{"head_dim": 32, "norm": "layernorm", "qk_norm": false, "attn_scale": 0.177, "bias": "all", "tie_embeddings": true, "parallel_block": false, "init_std_qkv": 0.0218, "init_std_up": 0.0218, "beta1": 0.95, "grad_clip": 0.5, "warmup_steps": 200, "schedule": "wsd", "batch_tokens": 16384}
Each number is 500 + 50 x the weight over the matrix's rms, rounded and kept within 0 to 999. Layers, rows and columns count from 0. Numbers have three digits each.

# layer 4 attention output, 160x160, rms 0.0971, rows 0-87, columns 0-159
556520561472444407410517401408483483414529568513480433548493522516564441464497535493522480467589525530470483482599548633429564469466463388536439499552480380540549546512321448450511481506521516486531459488520474505430428538465518511527494495584553558551504453548430462580485522535528491562389495489461479471512511521526474571556546534558488537470537520447518518428514530512540468465491487376484432505485564520466457485530462560549520527497471484485518507503368501567572547474490546
577466428516584720546556552510422520507539489546551478538468550461568512500534444476581475539512522498457506509562453546493509583398455554447349416524531482506505506494411369435528555467482496483433605527481505501459514471500437533462439491511509495529543474459504523512452470527532551526593467483516506454507560508523504434534515556499523447484470428451454492482556499497499499497483510486574533564526555538494512453442479530524468520463538473598527429473483518452507458525518519
498506440466373478525493423461453478459470454486517626613523395568555495520403520521497446431543382420453486516488501618543511458457441488482528535576397526508547440504540541486499537431540595427468452471462425543539501618508525584488477546497467572545461421513475433535523568478453543504505471531461542554526576468484507579484491495494566522493504480523476490567371499477466481486443481438515533528394534580464501528449541633556445464411394532521480483517527558509525385396507458
557537593549574438452413527552585457420473478495568517528519511500477438553439470535545573503524501472489460517490412523529431525483544494494547412534444509511489515480576510494539519431438529466493481477533386517585573437500525541561579469564445423432457572520483598408476614549519585484477495468481455481537523480502473516475468464529506369502549607544527535437426546494472379579563502405529460499463517504501491545528481476408470424533503477506579495559499499568451455577529595
464505469513396478478387649468622504495521499401476516502504481467434443398559608515523525491511513512534432410529471442566547527486431429603457514580429385480483475593604489453532567446440460432502466516491535520514487474459578391482612462496504572549506467464467461492418407374562492547507490402480471548446502454515518509510484459432397507496526445469519473489426455449506497532495438485485521435487444459540484577600498442552449526518427400408475437532531551472463531617430501
485395419541494498515434472542487537543430464484453481534485526511584602626537519543545514466513510550549546403395565491514495522478456450458533511457523558468407531486514523515512508436434570565470422434519532519472519500514466511491489491505535558523442522564587434367474456436520449540535530475546428547530511535514489513489497447494518476486425512501486409443469501524453435487515557448546600526465507587531632575467487505489430587519524444473448500552496627539446524499550541
452540495522513431515461383494425542452495467465489562464555517595459614599567494454639562477547504436467578469571565487505497553563595470440548493445494505565539470495465459506491553561475542482490561505485455547506450471535453553510471507456536362530521467503552494425515448471522506557455470488517502452493492531583473525470476408448479562504512541535510508577507504515415460501580557572472476638444575504537511463435534523466533466460585454518432502596478468384485478594501483
511508533519513535469525465518536449515499459493532493421494499410509512510505499470459504421540472432555454497453524472452493498438550446475531524557561431462493569484473505547473387460514513471512465530501522571485482517454441427565527479448558545477489512532484551491501588548507548524537502571533546527546491532535522448525469444509596472573525504503475524541465545455497461464518667369503427427435530497555446505523492517456396489499541459492531426459496492500534430406436414
508530532582502486504541514472511529610544428454513508495466540652475466435459501514516522518570557516535540472451466590437393527552523516586483421493461457404407530468540533547508424540432415419482572488490538466459486520499552455528522507529380529482449558525442541478546542537531564487511455466533634472494515450554517512488498499503469547540556536538454508451608412451511582484456513537492412600537499408515471569551437517567623552557503448557480430500524492494455564472484483
526510506493524462515518468520537509562476439530498462474571569426467486464538544482511504463524602495550560572524535471481449515509529607466465530565570430495499538431608481465518466510493451524504506525471575579539511567484444519464521520452376444496495468540474506440595562448458467488490446504485498430538494404497535454504526501491492505562504527469533561522451519516537488527498479519525556467588565518415509410518572447534493488467560486565548453383556418548494465524582446
543477602532570507437555522441460488455442516556555494495471565600499478427502528552555407525526482516559469547444490491522559507551392510467537523515529486541551378496511431543424535477465527512524555492543522503480483578416515499531397472502487481514426494475618464492521548451495516476508477598552435528476533472540496481508553570447541561490442574436513536528545564436408545591490500545467483437518495502450477527539528616574501517465562548508494546453551538463488490494456519
436469419462538535499508458478445575481499458585517528467413549484524565556449544555600465507424451506413471457527493463439522572474505437485519473522460549509463506475505513457598444511486545471500551510485506541535484512437520568497544487526541539520515553554509467497499555519593539541517579450523473520508503504501469514557559547495422479519421525482391428513487533518500466536536567460568460445465464482447467507492449442412467535500558477511376535506469504476397515396555408
510557540613435461536559476458440470486488512541528413486559473465399472541543529525426573478591526491396561541516450472594515498444483440454497504574480471491431540564519474569542515590561519481539534458511564513542504528512478523549515520525479428489542397455467532548441493541506379468528394408462485527505467460510448468460486532492609514477541423482544514507537571525611534492480563321518542500518538503577486445557454550487549428484526414562445519461451453487525550560493484
455472462555459531574371537556421477529499530439399554572503581495416478451540480545428526559476548440478428514565502535466502520381360431546549511577572453469459529585436555448458603502487479525509523527575515497395565441482437522464554473518556493603479570499414477418553410522551467524478482430520469483466553495503468526422510466402449519538546478583472461450553409515576538460480450376549525538506511470526430595514471515534394508434476442533565472592512494524449540414504504
437528548536509376510472486421499509559538497492494567451513514524481444468543504527536492520522496462547410407577472449543506509525546466483536537504513527473557494533528497523548542495612473583550428546526575521430469444553609522570521519456543494506451540431462440536513527491456506529512521514468550495422420489509534516464565542493496416535523470486458597513437552483562499503464537465479483454490479522453506502605667511581469537528466517453467528560482472420601431533381436
353564573512526505441428545641530501481409556434479494438590590561530459475477532525424506457453523428516430486496539507418489502379425505570475492458379428491439463556579557455497517502460485594515525521476564480467612443471458493481550447502595454544517500423477538666499457430584560493461509490495434576519583454543536524514468442541450550451424534482539492474581495460505478569492431554515474434557473497525545494538581501517445554489490423513482503536531500562493569501515585
461543473434521490631527494404409501520536561514643573595539493463493494422524520574568527541455453464480504462444543476426458565523518455549319482539547541567548567504487519564338491438547450543525509565447539490382504562518470557506540489572497464504522454532545548476413498552466514439504394564493580472451536490471522578511459483455509530535552562486336412486471482537589486600477591564462485477622570411417431493532451544489510526454561442499428475513426492532477424429427485
534459575398597453616573406546478553513550434451514512496507458532469492490475539415570538487492407409628407408611428452529477527511598525505423604414536609531487430578467585481465429522411490418496564484450499478557469502438536529578473530495485531544590509464464523539558510583551574451421503466528522458413388485428379494525547573462530508469459616479467487456481524460460543472523511589416408498600504454357436560513515470487590534399501549500492519535559487490515540510464508
464444476556522407539547469511535604492457503518402466436535548448481565523427521523467574560371417492526457541389541435516476488547519551523453570468428488529481490464518446527508628516522426546492571444438527468500469557454494400459462472485438504534560448550498502505552437485491511454489481481533521543526445529446508486540516480476550539487584499539555480541557505483454478520583464487431603463494611541495407528424489404519553528536418563548556484501399428528458552414484475
493456570555552486459445521533481503454425525409555511523483540542417496366425592530529479536352426445487408527578589492438437475516512446546522503525417426497452498416540529539499499438447551533471517498407459397541464471522559494548432519479426493544511368547560497488539523394453599526510502575515534648475412554513478543559442525469465543457439508518501537507537426555467506460473485582528518498444477462435470465529558480584543533456453420492445460590501466552509423470499443
471532527590473465451454580515456616530481502503473382537465561503487473386446533484518467561485553522492494418461598508516551563513448562465461500372491396519502505630411482464470515524502436456624544458565584428513519529457550569548479462553508518425454477478485519529562460401599506481552545478438427452562522541414458496432503510469613553563489485515565509474531558439488488474442396517503549426507424486470489509521502433488457509505518427493534516472568442568495523616384548
411496488592444551571586537560491502530477520579511485531498473530589435524450528611493566545516557418503486436556493515517497462506567535549515492437501552425393406485489451539464568427592516467523555484451521448546554501509483578413528487488509566477543469578473594504455500531443531533545436518572461457484487510488495508574546508514433500446489500543463426441511475561606526575509369519481487560508464464562544633444526527524517594427557451450498480598421552604486633460530430
504493495532543534557494495440579539415508550519510493433487472445439475542506472421491454567577514547533483447489480473449512413474492482550480436529577564406564520453580451556525526495481477606430534556522528449548437476493579529561530524412486497499539497459533498522510539473489469537491547552518441466473552536457502449493425457397486486506537594416550517511478542424485500491485497491499541501543464558340556479544465505381556569571524492474457442531518410481566509528475497
504425465458533485461511526479499516542472434593508515641524494524513541554452473512509502569493528496420542504437510529542494414534518460447487529470454514558528505487472474494437552524458445434450465609539454443457451444378498545496410432518460552497494527483533496513482527446497579449500484512516541534466428515538492444437536495505525604511427563499465450481502416505488525472456478536486430569491478475501359485488503564529577573430482521545517551455423473481435554616480494
515527367488514497509357489489558495532487547570440438359483470470533457501534465504530534483508517473679534457426491560430554564602424525463490346444487469613471415521520428394578475568556557440525497453502623510436565547487559452524612446436568388512466511539467513568498521519414476466551457540552506516537597525437516499489491481452544486460490516546484531454462554588566425509468489479538487493467459531452612493627440450460515565524452475460497470516536443562501425461503484
503511467549524467430542535455564508459450452467411501460529557495481399470442493424419584443485598518412433501556426484373498555500548531530512504474463503493498503541498464550545492557470469517524451617558574439417543576519520501480535427446447511452541474399541517537563402546544457522494519478510497448518397476582445478476528442526557474480561507488490569444460510529576506541543372513514503474581450471465523551446550567412493413570604577552464503430502509498467585502561574
459489451559457476441425550543468533464500515544507528527463500549516474517461493598456464463493481469514444461459446453391477459558538444451495557526557518478493519627495486566525515440476505522452484540569484420555572592463469500434455549527584511485476511453569492408449537408496536517461411581531455486488537504436495446498531446526492553442480472527472476445528563409360588518525577571455551548445554530486407543536565488543493481435482482414557554485545462375520583436484460
494489447453481576541496465562443489456497449438536549481572461542488533449528384527503599460483517406460490590663532573448481495515409564459489471523573444450540434490636470572529546437490415445446545594471496534530521585539472473494534565466434486488487552551542492467512436436484526435592440425507462354487492396449493510375511507545463444489436520562443514498594584492478452369441454553564463502511528556535440459555530494525559476528512386512596535367528435494538488428395445
487503460542501672536514574429521467571477492462502425444574501545507546468470533437486573623436477538525511441446464486524545562507482589497502524372457538438534520439508490558535430420442471568522520494378538470528538453493529601461490501540453537479599511477539504497452468451524400524542572493532438392501479409536450485395482543515492548517518507518496543532435476436488507534467469503432537459494572519480515529565400550522492534568575530506531493464529494445422518541470555
459399420522495509421565536545504453512461569490446466400503425455501473456449482529478551465537580521551500629551491524555542563510493515424551561509442456486538496537396548596496360572406431485488523565484446525523413449491514483546556356561509401493506571528557496525420535490491519385483497494491540528485452521442477559567523482499448505497578590508466447479460530544529512411548467606514505429437595602516510561527496631466401415490577454490509491466451533516565643552467470
483587503483511506440594500468427563446460549489536464567451468514524454465474455532558547500511540512467458548433516558505524490449476438452448374523510445480543541451522542643452475480623497356500525554473532504505523477544595482574418533534496465540419522560537495507516497509542454436492461593552417437540513522569497472476513452530508494466508437536454488475484456517477432401517533494668431474493598606439505579532514467413534538474474466543565530577480538525493408537370467
508516458536597543356523422485523521478474524506493498506550495463420444500461493433498574509524597613433482619569543611443523468487428522474513531505436594459464472538507508540517476474504526466595407494482553520461524558472486467513453530530488510455499528515506581579558627488555449437415541618448600525550469409444477523451466467499474576557427461548467465517535544505496534439512391400495466560467486445540491537444541532535489496423464508448535459540517470544552495454528485
531435505501485460465440591623490447498409569503508478518517535538473532436452551487423408579473531498493464513490440500464519461499549451573441505391478526563491598407542414449515440489457596522437507590550467501539577490492565506546582484549537516518395511398561579507523528582555487490498537575454499497580589534507505573439500527543462501424553532485456552484518543549498583509455452544543415483462506403444423505508498512551509436533428539555476601549480533457519525511558640
529461490546478489477490480517517509523525426475458533555522517591505555521544486496513396521373457423489541465590459412491504451417560540402504468449509403365598555621540535547460484407462553548514541516600486503476563421458444463494389499532467519535453470530522492460455490540489534478529524404534523555489470468476497415536539385553516571517452548575574458522530535471522481505492483503476456479409503540531450483500454498395472490461547465418486454410528450580523433426632621
580483492529486485392498491496487534616522491503487553557492515528504451519479476526513436554393378475521542530523441476492628460478409589494455477464474534593498512458587568486499437464481523479461502542540525528413511500569445608516466536437574564492472404509513520428484512490518556471493515481522508541561501423470501484504448451501468496506463528466511552476405564515427584477454467515564490453495508560450492425538488550574585595461513549594411496471479438523421476417485500
524513452540510585468529604489423500524563551538578526448559438435440446539577534501456506481509491555531509504518479501465521418528454530558500477494477501505471500555506541523466572351578459518457491538520382508441455515503476595473560499513568528495440425479532541504589505463384504460451516457525464468495446480515512489540508479446502467547533504472467502542534590533483503526424412570509536594487451482572545502523541506462550390460518537458468433503510482579445436535403485
516551470436471609556476488585434491481527446463482439524534552451445488556479530432509494472554414606469533542413453403434572395465423525531565581477462515495574440497506581596469514425413422478480576468507446401467561546462499460450547556496471399576522526424478527474474488509413375482488424424518535533522482471444504467455560483515538483480475436526455477424500504490532434504517495562486554479529433553462444550550620514516502428583489411476509451583516518615377431467459558
536521538483533436512404514494458526488516456585452540509546486428458477538612531432545544466548494459523503555534527545544490494536517515404448524545511455513469487460507397407366505531464507448464490486430495499591559545457524501478494479536522444567519463461387465511576489380436452447452585560479484439445529493503502482472506455556496478524493460512564464538491531546509546597475464565592396531560651436491509440506520453448548545445468571580449428520553522487451426461492436
590417511445393424500484405508504534521544584519559456409554469568519450555474427522501597585570480648486499462552538494542461484529483450523454499577447465530500515468501407449482487621526444520493452493506602468563519535590452498522556488459502504643522449532591488445566557582570561523475462523506516475453527528427458467539561506463533513518531533546478499516493527505449450486498493426441543527667554462509488511517549497483479527486394426434489432460479532329464417496478554
434454457510484484495493475547437386538499551418501494467444457416488571483490545471533548416501468442409574574414472424549454536544529441509501463505525502466486510531562456465560491493498523480565471569516513572452521442517454472521429487451542564465487470503544474546466487473476518476419532530477423541534411494481485514545458536546453507539509484565512553481566516444489553576463551532543514488421618436497528510449500453529628489395543456456438504489604564509434508472467460
513514567490442436539535443511608505539546515542469547478499509461453547487426467436520540566460507489529409552429478510424536447421482579571613511577428420509576409556374474557423539549485564537518524461484464509431600497482527423562525563476466554508532536469442506579323466513485554438476498531463482556457479467531493525454475544532445408396569569574548428571515423480559471534510500447492576408412563435526542502534524435483541521485531544570510434508472505549503625500565598
419471466534458483445432455516492563459515597497501436497581490513486515546400461548463534521578518542450532521494451563422552487427494434548495558606469523527482483529529479459465428499481586496495455545596487507445497450461518534475499445548518442502498449496541571432447539542586475568497532478508511510497605520544532451597502498523492480510546549536464548526456518592441524535520508483503550492499468485414589502459535532535499487533444571449462422449409465571546536532635535
578515421513506483538426557551532447488449493447539506448502605500548496484496540508457495606566548519493599495487595440573481477400524523490480532571436457658540525479473498569587529503537505412574516504492559543506449407612538461474554524520500478509403523530544504521496461567600496436547538535436511558478537561505535487578495482457497497504486431555445576448521480532510498587569559504629525443548504516549571470573539482508521486452503558536514511486440543548512519506503471
549512494588492532516564410464494375495545598525531572456408573579466453579633571524549529531520537509433471425515517475531469505433512510535437448384525533505483605510426417588543521508485531537555455440544510536497551455556412492629457575486524480550482465451471481528526578543477468458508474594486424525531535473476450449554549445435495541582639412512412422580380501500518495420534499436533521537406495416422502452400452495424564553528452491557493433469567593450412485564418560
513603526521546503437508560485557476504526438441409493430501473557474490450466486434435506517439389475405478427481533468470522484528529531565524430545475466470496486449568484429517439443594573404479580450494494499498583474509471533394560426505497439552519556483483510491534487413501526572485526463543424481468506491590418426481453530516547492606536463516480507413508515471455562422487545412472558547537472427440554461579498497555518412588564503552488535400509472370517413464539507
461474596440571481583448428521625522379547466550455487506442494409505553425514557623463547538407443589449336584539432452439536493548514490489473473469493364365415554555463470500568524587499518551456455502489587510481480500435507464495544484508581533510589598537588549533530438457534531494471521481520468447489581547524545500422509520554535506489499449435533509477507396479513425504524506443594412533508349478586505422491418534571413408492463467451498424429389503506510458588495502
542457564496528499569539489456607482497480511534424515462514482580491494503583573449595458522492560383591493531582508481493465477469508577520555454517509474530530483429481448476459472438561545548419534465474496524586461525560576481439477483475473526481529490469496465563491578549486487432568479466503628499511543466589408473546421473543547511358497537479456548483543534500456449570525508587446443401509559444459575557457546484524419604433501508560545485518544542458547402534505530
503417488416507511520544452575475484480555473498511581496539553521520499445528491488487511541531472519534401512526433502478520402551454548475553539471517514435494562515510411600511381519568479474500464510476501531500445479479496534392383473451553498600480481453535487580500458570484469538486478552548398457485443458535566596494503511495500469518475509463538473552553476490484432444482528443551617507442417543465436534511446491465477564543464445465559529450506567555593400497471474
489599475461463477485472522528547484509451506447553465486489449502522514489557417452493496463499596455538535483459500536522538483453587496543513515549551555512440503557508406458425390515500432496429522551420569536554530548450508492466606497534510463449457494486579534479462533425480560587458502510494581591493543499589495443570482559531490550511491441498518488427513512507558476555526416509552364497526590491437506500506580455489574470546535406432565446506416615552571502549520417
523465491444417488430468374471562437533457522465472481518578482545517533445530502456558578440534524552561644535469465556502478473438455518560545535593536440493564531483519462494502487413593444411510423442519454477502494492581475463477360537464488562557574548461487461560502583518511529530556459513493476537536456460509467537462551493526532480388475513450564578524464496529509486489534418539449520519492555463532580477493478503414369542535541483441652466501540482509463463459457468
536547463516508465473531610467544453476546564556468540472549421474523499566479589529516467481490521426538592489555468500602426473520524415488478614576492529490606409574529569518553574516548546438488523482435540523474490461579464495445557486535548604505490566568485481512464554475485487495500467606458498469475492491463493507523446452552495453513557434522521521510409510494512451510478476421424409480461499481460514555518557484471468387447486504524426542497501473494458481478442382
457492428456452540487545408545429585451482535409505550488497468532500511407433591479475520386553528538580450571492466495502451462503600429538533425493484491435447529446493492526610548454497496529389539432510452520574454463524471460474576541557555437544453523469545514520540382477480516485452458436513432525484566496458578484510612455587561536497542540521456371452510537406431468494452502581623375442490492501514523462466441486544475402554419508513514587697553492582549452457548487
544448523527556540473503549570514482429574576506553476481482484492520541429524401513485561545530514536593508455490465477525466478487418442450480446507533529596531493513559520523575469497507406479441482453540441510533541526528476514466439502564554456494445498538460501516470544516516459556454489501507461488528573494461525546541537556461449586456498506508491503548516470492489468533500561523510514429481613506476531505443418449520498520557394511442536502538517462486482521555413467
416440554499430604523488440580563514499522543499554447533495507628554531591486541473527512567479551437513500432408440484526443506454522476491542580515516483477448489643506433563494498481525500501508492454561518517461469504466505444543483545462514449489441551554422530422469517548508584495562492520506507543459547577468453423507465494527510538492435513460500548490452563528493480541552520453493452462435554418545495548539544548392412470398445495480482565491510488591459498514556440
413461562568522495519515435373488449529531475575438501508567500460516483449516476498459392395393453604514426563496510482513443519446565443450558574503497476462422465419563398499532437448537511569494483538561562562520508555493535446442484548496458543562479581524550405506514491498510492513488552528524537433539523545499625492540505494485603526492539474466469499460537503581553418492462630445475658445594412508546509524500540554491480480591518636472629483470511499552458489484509461
471427442448560463554499605514527485431528488530517495530441463468485531407537483599534442443404554539490483604490517473469510454569464441543463521529492459455532423463501478492532453501452482497493462533527513396514492517612494429531468495558531390555561453415495526482499549475493470532502495508535501476538551527431430481447547499548478471535471463457482600477539521495507433541466443517559458450507491440510506492475417483533415433474428477412466511450405585520506597495564527
516453475566500429503337459531507455563543426552474487550485446458539394463496420433502527527427533503499481487500434580495520488524527561556506526501466523512479560562470533434589486510535534496497455519500440509450485527467474478521528496529559422576484433540442458501455516420514552421462426501499506473511507518519536523516502465450544475523555519523555585553529472513433407581517519520473459508477442460413591470500464471502516463430429506509490504492535552553585451490515402
459512508552489398535478564434494485518510443490527503502477422506470470511501509504413471527462564441403528538539494585474384510546526555519493511454481495572435525548512567353469555525485445500407447542452471542476555477443556509513520540474562549461607566422507496457551504580490486532409552446445480539502495545527523503462430482501583547509501421520503530540472427491524670567469474509525459516534529351584472461468447536494512481489448489601467549409477512434426470476500527
468541551458503479478590514490429508385440494483400488469545480392556476487457468460421463525555447417508511640544603430476611582503546424553475535600519483523533562557482554602591606561497548529495507587438503372495511477511527513452490465599482439455540445550488602491606567493529539546483543469535472513448457508472487567535513444506498445444463521560456500554609587500582462476552555492443530409477464538484365494485499501498482532435441461444422476552427566512563523462475452
526500509623524477565493534460605549546599426559433522508533407536532500418501549543500412453461490580445529519435542483547508427409539571569479454554490481429428486515494552410474528479459488394460528544568493484471485456505533465442541414498440489522612466508533498565455548441567564524486446485577584443491578449500434568427467585459501501479523501488530502533482470472525506481464512429541535479481454470559416435514432545422504501482566441554544433477510505529522545456554451
536532459409467498443538572513608507569571472523499558509494369542439496521520498448533496556542558463538505551427499539522540389526528497614445563453488494522538438471443432382449470583454520454438427527466531527385459487500534480450509470492385482518417507413449479541496536506518543436580410512463554489475444445488451568466571560432468523538583518486469501543385427495477478378487465526422499490559544392546464460540558556505441505480562506536562442526460563489508478473475460
546537521501536503467512520553591505545448553405504515513570495570438502497467392521532378489556512483492502461397473472463586481447424520418474547552515490646501445479421462497502516485477635545573444545573505662552398461430473493381457507559448559536502454469504520457519455513478509507517442395475555540506540551528412596514486541489435535557483542540613570490570572512488520530460474459483555447463483500615400511675459464487531528470458510551429564461420526490532520536548519
546542545536445500578539439553351581486521458524503478438473534522513525451572522551589495540480480476487547505406427496519551582468500555504575518575492484591556429544439532527534546422472446509444535418512538525472513513513494461483486493528549567433523479434424435521524463438557400552471402489565506506538504531545544519493561479458529512442562423399539609479493434479524570538596567442468624505505590529540468635421505484541488500518614626523505470523470545588607547448573456
493476511527478402483555609510524452508535424546496592417530532474493466398511499502498531434402491532520536409470580428491530485502530431461488509432485426460546426511529540443461480529581450413469436509498562490486463519562470458406467488519604567406499565502459527565578547493460446467464514491554560529468503542533571535468492458462534640609508441476517536436472522590495587529547492474442527456566543543545510463415506554499523370504365480452565414474478551506434539444507440
621507360438455509521596489527527429549547504503495421551466499481453484528461511504510473479460408610431517479491515538441529473451457468557400570484503488503503484444538524494463530588626497480504510512564484503524491545506415456517535613500410543516537445491496518541468497543497426532491440425482451495508569511508526523468481530524512528503529448519458511583450505474505480473437525458526624512567483505560482502481489612562549497480377506526440482507485485345463539457505502
521477520428398584492577434503563518487484448576613484622504531505508521557538498530437521583462510483482521471489467494533419471605567471596581496595394425475535598382436528504577483655388506467500494508526500512445498513500419491492491514451373424532503448510567459454433515551556430504516504523459455496535449511449497445542507425420550537499523427449430452559467477553499460451550611495468581569528569374485508453478542466421582470584529524466509567489499422403467521528510647
414416506566543476443517469509417575506478486459491420513530481528420471532469421534422512506528474502525506526620465567491518498537483494492410429515435508460404472448517498526454578515456399489529511534516506493507506501529489468498467586553540446486549522461494523460517504524508487519487472433451516524506524486449466501540517518516531481489432613527566489516554542509479406416459498589507454571502461551606490483448461578484474491457443444552530525532512470585553475480385476
574485524448520574525392510552573461465509463474514448474382464452519482500355518511395471518573474408475569387509597526442530605525646525469439492558479478417487414379474475449561480559542533534485478522506506442498571488499446467509500531486491461448511568439424501570452393489450501422567441503567445497439529522411519553547472513484495492485386446480514554471536416560536537468500509473376489421426381541450463413453433426498433525506538561574514603396550419563528492543443408
498560517439456574481419545376522478401570481515475455488476601555577487583498404449476603482566421470501480580523467580577497410553545510537448476477533510449525435513467488572403459441511574468555506416467420440524473494454481571488538436450560500533455505513482542584584419523563492557524550497528435534559505630545550552473419461384420435522502411497546468470568491452490558507474432490515445562526428490499617454547421526517613503554498463477458429516407424523475479446555495
519502445571462644427424486585398499537477469433500500486495529527469456510525443441424484520522487531408365553451541453610514442547564516525506394469589569563347605529438466510467591533510483495507513404427518526512525475554475433506477451455507515421478476456444502520478548487655628469481540451523459515540526436524556476436482534523521468506514526558460539468375469524497511443502595496622441538503475424636485515588426532384471443447486590490486434455515540443481529587521445
548505482551436484445517453541518542537516436460463480424504493508394554470572571532410525506542456415420460516457465501447467457469419493533467536438437605462438470525498527546454526512526514524513488510471435435459525547616464465527507565479485533534480577384477501454531511495477502476473477438541413553498406511377487566529547532481486519515532505542479529533575432503534620471455503496498423419539490458605455534602482390562555438545555474537433449496567471605541530442447575
472545541390559540510503514503420503606485549519475534461493535475518555562496508538562479414478482501606521552495578479516523487442418595475502527494442548450503454512526500520476462656506545530557546446502581618583540426519535524494556422487549542489485425550488417584439459517483485561454504575454490630524494579473489508475551523529494541463517470504452498555480577546663483561554497547431520443428581579567511442592482532466406535568442526473443506421528498616489554456569550
524529487470484483486486429566434526589436456491476506500476469480485414574509475481470470456526552563520481492445459417496422461508461428484434464496468486546536540499464453471483525437488521545446494503441483493561485437533448479515485452525487470492411511535499397472532473547471488528514477524436550445490465584506597514540544531474536507448534473511525533519497526507509489474497437507490510491509520458572497515486561455551484517416446606526582469605521478395536433527478482
516438481521609519610489494484505538460468540432490484460428447454542486524482437462487518491474409507489525627460481456531428555537432481442466502522517418601457472498549462466522435494507526460603530530499492486518472525503558506452422436430564550498501545505440562415524467551516510482486651493525516467466486470512522513507563497504485466578422468529497493549461404469421455512568551461507590455634615483525543474477482514606486451506582456562457588537552509452443372538495533
459628593469543535507555453472430516564434388470492559447483493486450500529499523461557477512492473474523577575518624479679506465461478565442550534426394545488371516534505542499441440498582523558557463483432531611523496540548518578602545504476567561454530438541460460449483501593455473551533551559436525537483498520481525515475570539489531523520504537462559439550401461507494496572539599508374558528544504592600515532445451457437479619500487548526507466522587520559528498554539563
526514499486485439517495504539558524440558529552473528594444471455496615509474448392429572449566488501461465544595481515466500418471504492439433465426397455579427532489510542563455404477551482493463512569433458473510478516455569468407486450463571496508513470503468491457545519467534550515469518489543446559511493512501532589556444443543510471459467486569539428495433503513419482429515531520520450576517498558555469429551508464565559591514444463501542520488471458482434424465451478
459543564564519377492513490509552540580493495576475527479441548520524461555456442470486478501485418609528495420598474441512450443431615449508546544501457486544521373442481527539447507508502431599540499498465498444529457466465528562487502464562458593505449547481525523477455558462579547460430550463533493532456463495509566458568545540500508503526532534586503436479491519466513579516472431500587563494587475523488475527466569477560540459470518556465454460518439440487433490524481550
430461423469501570515446519521569480516472467505468510471511536480482569571561511497483455492503455515485489528513577492446491587549449643543547435512505491564445390485566462561500468499462429496625640583499555478528526470444430442476510532493463483463427498587521442492498509517514507532535540502494405526514535490533533509541538416556530468602549581506464412510531530573491524485428438504461571535533535519531507559528498540545509457561551478544517487489499564425605491516569468
469500512459465494520551467486486430494537571502486546495462414483503419556569380505592564532508596523627483526392496566524507590440497613492611458521478528444544602444473529538555527451490539541511396472438469588425560468500550470431481464474491489477585461506587512457399450525411432496440496517480471463428473501501505420492445587545562558505438550501397508493451425505499495435560542538424526523372616480419582578455441468549480507507479491590532528522420539582514501551470461
532505463520537541466492498603518522447556370536507527490446602466537491548503468600595506535557489475447374582490422432531510549439684489505554566401506458483591402463395468508535559419460479499544626535539450373511455484545549430605514528456511548546511565532495546493521561503491399569413525501548487481513563564570535405573524414431419431536524414513521439501627493379616438588614414527538500406555537575538598526518504529526566488478736453523418425528554504620563493544493490
424545492538558454423442528551500579457450485510488385541442525501491468510490419489476451547497537532496493490623459420472522574538534593641488462446502559518453562453461441489466501400544515483410548524488604459430450469452524589507450491517593460473518489523520598459471503488535501546510521568451446588449502416549485454509510505526426509544439547455520565478528561527435464511505469536482505424545482439525535457438474527404421458466519500426410534649431568461542474507521593
571617464473458434471617596414538503457515510502520443536556475501476510577566412549481531522520417467534521607459536546554533462581612547479524544467502602516455482488537613482542568495554410419511421536449499435560462505505471554510470500463378459421467551503509478458418434316474428416502431544512571526530404534399543436509470509498526564428451476465489487586510543451487539509493440604373470429452521469560445520485494466535479424577409550580587480490445425472583408516469524
502485522512516518491571474501434432579388473539559503452469473509607513533589539577472532506542614554535523403458574558638439487488532528406493481455529512502546529521508562464487522537529522497537488387517517448499460425513509509533557490499470497498622607449490491496475488557412505478459535545498506462446514476523468500545449519510517487456470523441517498522507473491560477450413469441516361598544479490421549469491514466566462618542541487432528534572525427496417643560546488
539483474439464438506479488503396556519548456412521436531575477510481539490602486519474512488479553515486448503517502535532491549473539500458560526433553437507474431558467470562507469536601478492519405512501502536513456520584496433424448500485511485430430531490466526546546434437542434505496414519485563504536532524566491514489459510451539500522443456540542479529576453452580447469444514465501509451493563462587423455458557517469567478502562449472413567560505501469443465496450432
451459575558505434537457545527518501410502497445518577558500437493521486452444507471460595548517592555459543558526475353429531518464383493426573589513523574510543401515474554438494497455525554642467459467588544478594515535542518555455440491505468499496518453453515513577536554496542489491497482582402518458538528407532539548561514511486477547525456447487583461487578473481461602500498395452486601558535487451447448564523552434544487547394519537452506656439475555519466515494584566
522561511404542437469456494567520384526498588472474435488441492505457517437447528431488405515539570423476519528489529520401512509512502470504499452466499476512558562436475500449444482559490412550481545574535508573585500452447497435511423498454537476520479558507545531440486450532559463469532491543467481537538533537509529452493442483456482526489475473584513471490475497546518516472514432600569520517545455542437428474458608456486454489518516503491548522464604451450541535569520434
519445548481483529579531493507495503449467550530565429448440568434587426456516561510519484443452547450526454443514500557442512445476526569522599538461457476475480554449513494536553528454495378580577491548527443438527483549399530501572560453500573483477506513507504453501539476423431500529570624501531475484441498528507539462503563438520531504375506481437543451624473579479535473571480491506455525468380395460494528520497494569461565500536569409627564483504531558491510488544494497
483544343597560452453457571484484505490533556589485624573491566493544572505540451484557537522448422515579542464448587502484483501518400386575521494514507516548428561470453499574514547570507482475514532543562454494516453461537585565435463593439444477400429512446541517515508523502494525574544495482532541497527509492537498568507500422459382512421457458473549495504494484526439507479507552593463548476480481433543444483458493470576397558607416396568473409572453546497429552484425536